Weights of a small transformer language model: 9 layers, 95M tokens.
Each number is 128 + 24 x the weight over its row's rms, rounded and kept within 0 to 255. Layers, rows and columns count from 0. Numbers have three digits each. The size before them is the row's rms in percent of the matrix's.

# layer 5 MLP down (transposed), 512x128, rms 0.158, rows 431-452, columns 64-127
095:100167066076077125133131158105146156108125144112155146138128136131106170122158109130123131140143147110145123150163161120087142139128121105139151124100142069145159122131094111126131125148125155
106:128158124098114151092146095119141106147154176117093099129094148180100076120140139111092089122130163128159132131121131120130121099096116153103113136153113130173095084103143146142166136114117136
109:151122134151130111087146108154114116132114132118106161129131146148079124126122095099122143156158119106094160114101128096203150169102142141136119135115152149121102098181167117148127150134131167
097:088153135152106133144092181129120094150108106114115111153092113127133122131102124121168116101143114157163151147136129068126144105141159120102134126121133163169164141134110110120124117104157087
100:152054154108098135130143142134100144113092146092106109126117135110095094129111129125159150120113140130105122115116144127138134125133092137109139124159099155142134128132162136113105209101141150
104:115123126136125112126165100113101115115145151143095145107050122176115104103096080113157128150121143130132106144126102104121122118184119147111138112129126091113088130123150147138125108144124179
106:093099127142107134112131121110096107157122153111153151107097160116140132190114136119097141144137177124138105137164139089159095143154133069138117125098158091145127103120087113180139116152162113
090:121100109123096155143128124109125126147197131127115163116150139131131103175109138115107116128121123119150118137158125120141136151117176124134133121119097143142146132133091102126134106183175141
102:159113085125162135116135082109127097115127176137135114113114153114139123112121161151130117133127110180116129116132093117107112146090097096172126154117127115115121150147062143158168101176124125
095:129082145111136098125179122141098140123134148090097120093105160139157147135115115089136171159139131144137099131120147134087160112120111144136098146159156120101127096106109139095132139154150140
113:108163137123115149116120131122116160145144119116123105152085134133132115141168195127141134142077114131116128106129124136124112135119114135120096140101172139111070154096134113091104082139166095
092:127081181111127156109111159141135115164106155118117129131175129173116131160098103120079140143094135142146120116141139127121107129101147141103138131109136153141163086153145130131173154159126174
091:178102102122126146123143109105141111143136140108154111163061122120100145116118137069120163106123140120088160129156095138151162121137148149112112133134163182160160134130130108093105131088129123
094:109119175112124156126098144156116150144112113151091116143146080127154161139091100162089105140130128098132143146107118137102145105122151136150128136196104152108163084116140120138143159163090081
095:110128102154142109134108147143129149172071108097137088096074124121134148119147157137143124146143077146129127115110141124134090104134106122126146095076112157106169175113131106142147148146135128
113:140121110112150093121152131126135162131126131122083111087144105091139137120134149080140125122158084107138135122117147124119186169144123124117150152104133060168145163151150146101148139134124158
112:113159167107131122091120122129128145139128158147082158098081102156131080101109122126132107143109084111099140137148144163150121125111113158112132160164147077116070131112127143136137114153167109
105:104130130131125120129154132152143135114114155132174140144118098106127175129108106150117082106112144117121147099116129134142151138147114136084068125097157099095117207147116135095136131142125134
080:114096126143122157143155150109148155139099131168101113103100121114147110128085136160143128129115105123150099138135110111071117173099144168135099109167117101124100142118142135166139121155137114
084:108107129109083095151105164153185172109130118120108087106124103157142150120139173124089105134103163112152145114094118075121110111164167129164162122169139100159139154138144126122175188151158141
102:147127144136132123115117163127142128116111110118128163111088097114139101116161157122173130112124120149168090163132159151117066132093119102107113130128130115135140111128101144139123111152159142
116:091136154082137131156109143163127143139086120094096116135134150102114141129170130114148088114127094108139142131142092151142116135137160111132117138130136127129112151121147132108121092115107136
# layer 5 MLP up, 512x128, rms 0.147, rows 432-452, columns 64-127
101:129137132149128130125112119097101145121138116171147108107167126129133179113172140122086168089127109174135149122111095093128158126151112130096193152126111119093104147094099147111137098126139164
109:125147189109156141123102147107159119097079119154131097165135083123114121110180154108145112122160103150142116135149133152083157114124157118109159111164138129111144144127110122111108123110102097
103:148153123127115134151167169120110081094142115168149124145195132076154160137123133098117169141157121130144128144159178104117178145171130149141099134134185133115158165142140139120145118134071121
096:141138130129121148125148103108114138122149148159098120149109150113129155096097189137158143091102154103113101158151175148130149127103133157148120119166144152155122151112113130165172108169124144
114:156136151105111103105159131105118082110104165144122145127126149118127143121173110141112101095125144139141145069060183141125136083132137135111139121113089143192117128136136165142100120100093137
096:154181154135135116118109157110138142125138137107105098163159129171111141080162157148123095130110115142123120092133144157107112083131133138123146116139129171122132148121131123169135134136126095
096:095160156133130147164113132101147120117146145138140139129123128103163137108138165168157113112118090093148070108079140117135114114144113106121116143125111157113123136115134099163117100131130167
086:116144116134106118117155082095131119132120136171111127115159124088125120118123133102162128077113149136134125137134145137150153133134123150145149167084121149125150107157096141128114122100112115
104:131130121098104141093135120130150131137094138132105129133121121123115131108097102163122159074122119177127142129130130140143174122131116109119108108135117167168129162120109152182121125086161164
114:113143190117130168130136112139130123132120148144092110145116163157133114120105142114114107105097179124132103121163102125096167059118128139089153126123141148106127122106135113162165119105126150
095:123147184148114118148119187104137134124136191112156124137184107138144100128128106120075100128139112119135112100127107110106140099139114104086106181133120124118138167155170138130146165120107118
100:168118125119114132114141114120106179103110125106160166143133152089156082149130137118159133123168132127171127102091068193119132145085118156114119136137146111114093106121175165107132103137080101
087:167116098151151115148129133109120145134120123182139125144119134113108126098138145166149157076125111181101135158136098111117162145127142112101161112119140145107122132107114146157092136120140177
094:149153160087109115132125131118093111188130143099149113138105163130120094163141126122125101120166169141154126096098113130109102100103139085113160090126125121120114107073152113156137115152156121
115:125143141125128137139131137118122083124105123118099136106138150163119131110121124162118122113095131134154106148078115124120127101131128119125142077074099163146103112119154142189086139118145144
115:120165173095126140114154140088104093122139141132125122101125145130179170134143091116118135072130122119151122108078107152098176116153138157137133122124078129127128127132163159111091108143113111
112:127136163101134132085117163110132091127132193085117129166130102169107147133162127159164145095108149127113118054122172111140136095140111115127097099135130151148043129105122134136153107146074131
082:132137107103115117126117129124123122146145119176140148138153115122107110100108094147153114073135144176104122133107118129097167164142131120130156144074116152138128115108119094164113113096158152
089:128134121112120153117131120133085146134125117152103194146114158137131135105134130144136130128118120155168171132156119119104139122142146121117144106102120166169110105124128155183115124133104135
110:122154150145123091127121125127156139174114153154108121164109154076095123113093116180120132118109118143137087157119182083117137084133136106101109152122132173197137132131114111163130124078124083
113:111147139150120148158139113124162125137110091134116101111138135103099111130157133114177126104118154109187066141129141142099136111180128175104142100103114151103117104132175143122161137107093116